config.yaml
num_hidden_layers: 15
hidden_size: 160
num_attention_heads: 5
num_key_value_heads: 5
head_dim: 32
intermediate_size: 640
vocab_size: 2048
hidden_act: "gelu"
norm: "layernorm"
norm_place: "pre"
norm_eps: 1e-05
positions: "rope"
rope_theta: 10000.0
rope_fraction: 0.25
qk_norm: true
attn_scale: 0.177
bias: "all"
tie_word_embeddings: false
parallel_block: true
init: "orth"
init_std_qkv: 0.052
init_std_o: 0.0
init_std_up: 0.052
init_std_down: 0.0
optimizer: "laprop"
learning_rate: 0.00284
lr_mult_qkv: 0.5
beta1: 0.9
beta2: 0.99
lr_head: 0.00507
warmup_steps: 524
schedule: "wsd"
decay_fraction: 0.64
decay_shape: "linear"
final_lr_fraction: 0.1
batch_tokens: 32768
max_seq_len: 1024
doc_mask: true
train_tokens: 213000000
max_steps: 6501
dataset: "wikipedia_en"
Each number is 500 + 50 x the weight over its row's rms, rounded and kept within 0 to 999. Layers, rows and columns count from 0. Numbers have three digits each. The size before them is the row's rms in percent of the matrix's.

# layer 12 MLP up, 640x160, rms 0.12, rows 230-250, columns 0-159
106:509405533518599511502545567532591553557575509583480433454461394472446542538483531543500492397487436535496517398497558524417487469518464454514515493443580514537459491542475476526491482553553461499515564484431535565515509544536541500612516462527524474443458554496578556413429492406450484476451426462433485436556585434571503415498497566448549616448564472550442507454506534560470497504471475491625533511504549468454545535458521474454562527465572392440510549479516379481458470527484489
095:557465532542507439551567515463447476631505441499435461464527545546554526558523440542538455597466542539422538487475608446502507527571465475442510466521523457445443470517488505493561513428510462529500546583402534476565531548509419480533663501468558515440513457520548506481431511416456503525502515442467549478539338530462553517429493552503474474433545579467460533492507482543372445569436525533579544436534462522483543475501500462525414538437488458523591511447551431457549491467590476
099:502402447470595517483435538441510580521509593518503446497471564527504498461546535500438562473524535511589417517498476588436459504446499501536544528618471477586504420544514506483639537453455405457548491499494522488499470443591607454576458394458493463539528532480505405521476528531528520458414478447471412507476446339544454420535540541429487548517518463467496445534544451525443489548491574533556532443485558523497539537512497466507478477608518575552475556470496453415484562524441483
097:551479337515467588479456537402526552471440565552518515447399501499601508427486425505531506469473511480516483464528463529495407554513573433587527542488529479591520524500540498485501475437494559503487532568439637494536486574491537490520459470481507459524465455509404494588567515436435574469610446484491540562482505537489465488518555507516521430501518458418493498485514477495450496608513534523551503471402471478546553517548553551458485411509557464588513551474389477381449443604513488
101:479442516502494413485564550510475517482502494533479479455497450570561482562549471509501490518498496505496510349353534542451437485452558482476518505508612472575503559712511527503523502565472482504555486499369467485503579487454518453543609432543501521477530533469471543451546523438469476449538482435410602439476476552433441566487452469551539532503475446525487474450464543513405452533491442489522623393561467504519485513571523599523512533536544467516526485507540522437499505468446432
103:513482421527468490529516552358504425444509462510470453431584469566449542403580502423560526552500472512417441602541475535393535502524490479515481533480612493474501522586480579500482566630416463562434522522503459533567493466463456462528569420480435445467485490435511466469495504570397567497551530511416439516554535515513502390536487428486465510468527454510559434481521496579488444551495489462498481461571570497449574504466486489580561578443534476546510485615491462571495483454458498
098:527576553488591408508453492399490532475533559572495508401522534479384592468515451554504472524470451560485472502504491458501404493487544481524478549471540639480501571575459533475474512495498473516496481510479414473540443484492482443442524488506545469485446489539479468433401425545466477432469573534567554481514456540503486625535573532459456503467476478494492568531616540529523423447488514491475576454534559486548573465470499476572419493565487338499399475567490520567557435607506466
099:503453559421622568408546521558526431604553457489469517479565560471494537536477441471564435459516488544507450507484479508461478534524562521584525558519576510543560525529514477481560508463449495528392440444493535516497531521528467558493533399429390506490513457487563549458477531509537523439453609478562466518525382491464537459482491370582421495401473593469550437482536556529436449457515452418594566486461532503460530474552419525458551575542476451550590485425484460486536481471460496
097:471376542527391572532509425464540461492490482520576438522536467529476616507489517458404468482529493483513461533459430551485465484613558463512405483455561472481544480480523475557597526477520538532526486530419561436501465556558507405449547588496482532503435497448450486476537443472503463474457524473481494541529414441513617555411477503522470505530514476406497659496502487546494547561511467501486543385509609411491623497553474577507452530523486561477584572513458486447543483464478479
107:503479495505541665526579458492555522593477553462469516544412576564611562489426376535511462419535461501468481445483422551504458510563510461461453532529576469507550458453525538535523550441495553553487573532456525521483493475482585448517544517494514515493545477408439499452501506482447555411437636525488476508522507492566515509415409529466439540478524514491423448528587526570446533535577523454500445456430584478402530422541509516473492550540408485477494471524413488420577501477508444
100:505454526468530500490494536504530478421495454485413488532497605523532474504541479586551538595511597498512473527412545581411444548591544555573542454584615517558443500462540517468424486461571447474426459534440447518516484489557457430484543416554458423455586544440434545537507450459396490442476499482447469466500526386495536437449566499503533506537472455508569563477514486450405497536517492479615497485589520436445506532492449504545507603573483480440476441458529511558487515447424588
101:505457490435474476562494503518507526513499404537549512477500495539445473492486494521455549562464513571482374472471460493449483520463489503474466489466601495485469550427475493521524548470487494475466427599466533537564555460536478501468447408550461485508471487513508509527492531567452550500440444453577490405550563499618613544450551527474445456478477423561450556575493605518524389577568503477524587495454576344475590505471499498624587515456548469558585463458482425450433435464467461
103:585585534471527538442463436492526416465514524571513466451574496483545486476407456428517437537497429512435488489468495450500463544561450512466502425521526396529545435522447443533540517497471582554553445562520522484668597547523479526636512474496460544499556533458525531557443464507537506477497557456489403521531501394548514435462480585564488461403552432556549482466562505482517487559490511464486517522466556377516601521577427590471421504459509521491514512458516520468461409441476555
102:568451595453545485451503493375523457494469516605446502489478608425475503495455526528443561564567432427459609417487516424499541494527585439533471589485597585558490521513534543550486457475513436575468445514434487493493512604504449571580529579450521536490401507457499439447459461481438468484476531477524394477477538517519412399524462521530478438587560542527522565421531546502479474493489500438552531514412472442544557520539418507527448462469561477516491424510614494493501475491518488
110:517484496516540501532523540516512481520525514516525566385432496500451407453458436488514455440441468395541547501403515584427451529471531572484488575556566486591602503400556537536496469502523452543489519410486591534511589447488563497555557473474516565498403523462531517454468470401477487537496498459461546452500453586495517443516448438440490545411475520539454501454536607499450497441474494503451600506469518603384582532507445499522509541498560483528499452614560475563464460460593427
095:458444426517569586566536569455557482471521466495484446449545424503512532455559461622559466595533496532507422544533522543565426583483478448546433565493467571451450546607522509515590519466505537510547458521463494499572548494507412524559458445490547399461553467482483504482518487416419537564493488549509426472509499488445474511437496443564437434500491384413478564496547433472542473525564568520484496486520486495381491586558428542487483564469497475549424461527441600442418466500580504
103:554509494434460462582437477474598448573572540497470511458519496557471518474442478451436511573628556530506465550437497488380492588412544548560440545510488532604412449490544540535556549368424566523523446493442538509511438549557431463485460512477470468472460497510507539460544430509477604480512509448592470453506449505532418534497448565494503543482541428526553545450576588527458462563447479469521459550502567458472553483486480496514401527530528442538537506343457541473531449482530518
097:504434472569520507469544500526465419525465488491503466515515455535527511398564565624421457517463472489558443565518514560458445530490550464545529399516570403526540445456469440551526517472556484541440535546476500425385486600568577526529537426501562496489548509443542491497509527477473489409413486571548543402440469481573447568476483457526411565452495467489636491483520475532415489501449460493465545591520415533462503485523449521487593485627505544444580442430492473431482472483524482
097:489464481483450628550498567429539463488512549461464507490448506606461555541490348510544533461547477522533554535452470502457494617493470504583503493576572567460544452501536532500532508485430546537530473421425545463458572572524443548510556570445570506478490488490517488416435486456445470549459474578446465501520478497574470486460528413529544470547497484627434517435468480476405516517481598363457461396468400515453509556456454550433492525527511478413464577527508529533466532463537541
096:522525559500593472588560556428586389534526552488417514507435460456432412475527486514508525465519565495475441535379417528570528525517545404449576523597503566530474441551444504511410504516411502527501479505486445554484555478557446468486446393561464549500556514393496484510538519571447524538461489494523483522453470525463526411546434542484407553479508434511533511461557495496397532488491554528476605461448583449481627465492461526515511523593457565562471458499575489478550475450493464
098:558467469479441489442536581447544453578506536515458432522540570592513498461449567489533557542584547465472481482443448583556461508512510443566525561544551520487539473464559470549471496493497468499608573591429558557491477493600403457493397555474512483497475507509516442446537522527397585524481609605422507485530495496595499454489551501444491592444475531470440438416633474503418465532526462491524379462441487541462447416521508513472517504581469550422501527485446486540488459527520470
# layer 12 MLP down (transposed), 640x160, rms 0.117, rows 230-249, columns 0-159
110:481472552435465435444527541483550488522486542421497482435458545428584489484503525519469573467491578503560525565441556491572469525569470487479547500475429496590529465566510446478478528590422558499494426459522459529555385506497523501419524525491457459617482537447411609449520556447511372496509396605435517483505370550465507481496434608543573489563530536508446522482545421481495504529539592354477542493483498442424567490458508531511456526505508515533496530560463531488539483508428505
101:515554471472504459553599533577501549467417457580517511445440526475434499506459497523596512461535572556532532456579469453493422418578559460505555537551438540527398546517577494471454480505532397432431538511431550502511506411444490465463384476539500515384566511552493498545525505546475501523560442662541526448444448546480501552512515512480474409463530489522564449453534483478574447530458515384556572541528516469459471457541536524558523592486507425417472568495525568515464434453500499
096:508558451514586377473514408488395466502509523409540474562485521558448579512448538481487533480457407483405520484522509480503559460533488585427519480485431421505443563522486483552548498526522515508571555534485517401499558447506514515544516589443538490488565467616528499484551370511515432428528477510498555544511510561469480543429535451506495511575473468481460555520620563561464537605546435505415570430479438494449492520553481407633517522464497513442492436491465547510514583496527428
091:463427573495541492491603426415412492584404454529411489505591496507362471500492524524495484467428479580498517457597560534599476537483477580518514514456549520454542504561555508502511508479517484494516498547576447488528463489518427426598572567576432478492501572443673529557560561497558527456421527451458469480433447498480538479432494466545428537527428453501524542520450471509476486539500484380468511476532553466471487470440537543555531482548467502471594392453555478525513463457497512
102:605540508476437531582465430515471544480511505447571463464514552536595536450489437490497551344565397451433471506576482530507443594574455527498538493527534528535565502539590442486585522449510535539548457486490488492506456452493477512515382516430453481442453465431554492516483402446555507506455487499485556469542490398550478488526545527562533502522548508509486552507609454514400541559533458512619500489431499526547497558553494483539390464512445487543491471549426381556499424476410528
112:488535440545446517515480458531528441487567464442469535540475508481523473589444366535445563485561572508468470538415581486470547451372426514430515452577563604398521498442535467437420582497481421412462451473438518473417537514557491555506533463527570468467462583543528577485492522428521521599522506506468550501470564498447444502457534550492503581508448483509479564546547499582593451481567512495563531586498454571508503518541407432561476459472555466511482515470581449541433433543493485
092:548511458425466461465484555403530440445509483516497491463505477527489486517582526520509437461501524473530488621469525562405517464577554458471543552526550428468573467419509524466444592522528470487533578460465479455392360499516449562585481514551593515413582558378483572488484439444430482530507422500423571559488515534518416515438401481492499460531541600532546583424547563516482503485570460526554524547554462485529486523558551501500526516436542569453559523516432419497497538530512554
094:487584471517538514475480524522509475456619492551448567538441440469531486562567562544457564440448528509542546528521510482504555435532506545509443373568518438487449519439448555526583496470480462473538445479504538443437541500399455448506624507518519484571537493620481445449444538416527514488406494493548488459482533522541459441467484448577555514526569479534436598509498477464450480529443570520495536462565444436515443402544466577498461567487497434371573587582467519514540442429571514
099:520465512572502531366448502504522515529392465432517508471452486480515552498511494518491469576459482559511416500586443541514514491586386470511486499512474479556522565468506499351470512488569498470584525548599468497499506602500486510594569460495466473412471514522606432582464525476498495457493510524443533596479541508580375459578513543510504482461455572521522484536486442495617604532505512432470448461579407408469521471514423436424593513478509470527533494519440469563514560467474496
105:509457514440494546498489478526453510410527436334563421467415596442500435488563505510490526425501512608509494456531501558528496512540537518510500488408476464513438512536576532451431514500536502391478495468452439447440466501483504510611500514499498567483438494520530421586518548468409479568466482447511464516476450456459502519533577524462616465482417537431549527477564463568498692517514459501545572513550529554564469463546577490490415510409550538506528484443490588528470539513470514
093:547529443604535553547513500452479500563538499491487564501480515401581457533510570547504462515500416555470439435471453430489514493470424537460446462561557437487475504483416471479492409493469488533534486507533573486530469521475470384559482589449545624546477549492525506414535524482565487451529592504517522618406478567502558499588401568404534403540487566555355504385485509492511534461469487520532491476431504459477453486473504546599543516463476556597498500470451468466538566507529474
091:542511458520519470418491523395402512537441490553453519524433493475481440543451524493476452450535501490529519519545533460528493513596540515555455480493515451482541509562529531527526490453420555529506552487595598442479490411459525444547536591570511532609500532454434574415463562565601596549559534490579455439400406543492554480504455513467444461447483396440445387437492429565478548521541418497462507447528603526513552502563422521498485505511462525442489541557530527480540393556515473
106:455483488471483425581421482440473579587401440511522445572453531454495417465518413447584517549462463573504495531475524626469474493445483523530510512512471507585542470551561533446572442426540534558480538577468512532503524494557459528493562442455482472415449460593464477470528497480474483575456412480459520565468460572508577464454589573521466533611538560501495540465554488461534463519502482482468548567515493595526456533452482549439497562585470558413428415447491442533471500607415457
105:491531553420456473476500545547508473497478491447444544462570493485441447509529537417503377436452491516499437537405536509486429447568508469473472550578514520510523492410587542572603545561527528518511598519403528533555451605588406475497516422458464517421521517437506563543457465507450472516551425527480455520530574553435547414495494546478490503468461498500581459563515408507463542485561438509570486541425403604437525505442506496472583492434474466552538537553617536540481419514526486
115:578459445486410507462421535433463480568484512572472477500425584423545448558533416492441559496541503540473549508522471507524512532541518462470440452540531420390480506480523545484551479509529519503433587441600481462575456487508506475617450561473424538532467517461611502479551407570557524494416432514413525588463512540502514456489541524587509561358529476433512441484553555539572417510478496531528499517428446542560522569520477568533526509573509512400474514430516516445439418495540539
101:554507559456471462471547435504537622500517485573566601525525560504474490468460523483444550485579496470518544500402541393458556469465553524456513427514556391494464416427514519528447454468520498521544573508379574499516521453472511466517528499573496519509534489466499473557475570579547388444514491456498509482514464575538559429517470608362558539575515536475456510542429489504467418505509386528498466530452545563509520507521503531533506475547492468393627470399476414533540438493485538
106:612550488517498524439487406509512535524486564534522517567518448475451516516516437484507375440440513478611551579453388462479581551499532473533545506485443428478464493488495446465501467426447510556464479482547488529410509467546512526477577523543567618609468498481637560489463435467501581509592472495477481488574538475487508506447452583444545578486453495465572507643524422534502478515437513467480512489523470535407540480563493450470483540392476523546491534509533397521418471434456464
089:523420464473598511470460434535543573437470557381450548499603437488446513521536459504507452549450431571412539445408618471548456438493496540514534524525448488528529467493445549489356492475465452531581539467514526545517477514544442526454459556500490525502521506577465516484512565550516496435493637545489516465580525444524489530492479502480430408564438497478480524543478518504593584584517534507491501436405527513515510505397480447560432458455426572550519473457558499567472547565605451
098:565509563503539419520505507470478470547506451586440472456465491417480477490486582466541536526424493483499556505619542472484551447484452517524468526463525447511556537509467432550461524491447508476443539457594435535489434424538510456576606490561446512524576509480468470549580558519589476501510479544540423459501472464469509552507527568415515493504520480409462395534583533529489377586383405522552516526412570542506533451471512425551556476487512520556461465456548425530557348557488563
104:473528441573461529457537547532351438529519537423468436605508418579490513474538494525489494574562544498544477544477563470449486483547475482533467489539480526472421576476474483514386473505514545520522577457481489500474432494511509535525592572508542473623498520536528521463535551426539518633582469411453546541430518559524444494413531431516514567491510514495403450527499401514528523469468505511469350469468546558514431528549544532527551501535492439479451520486422537474393512525572388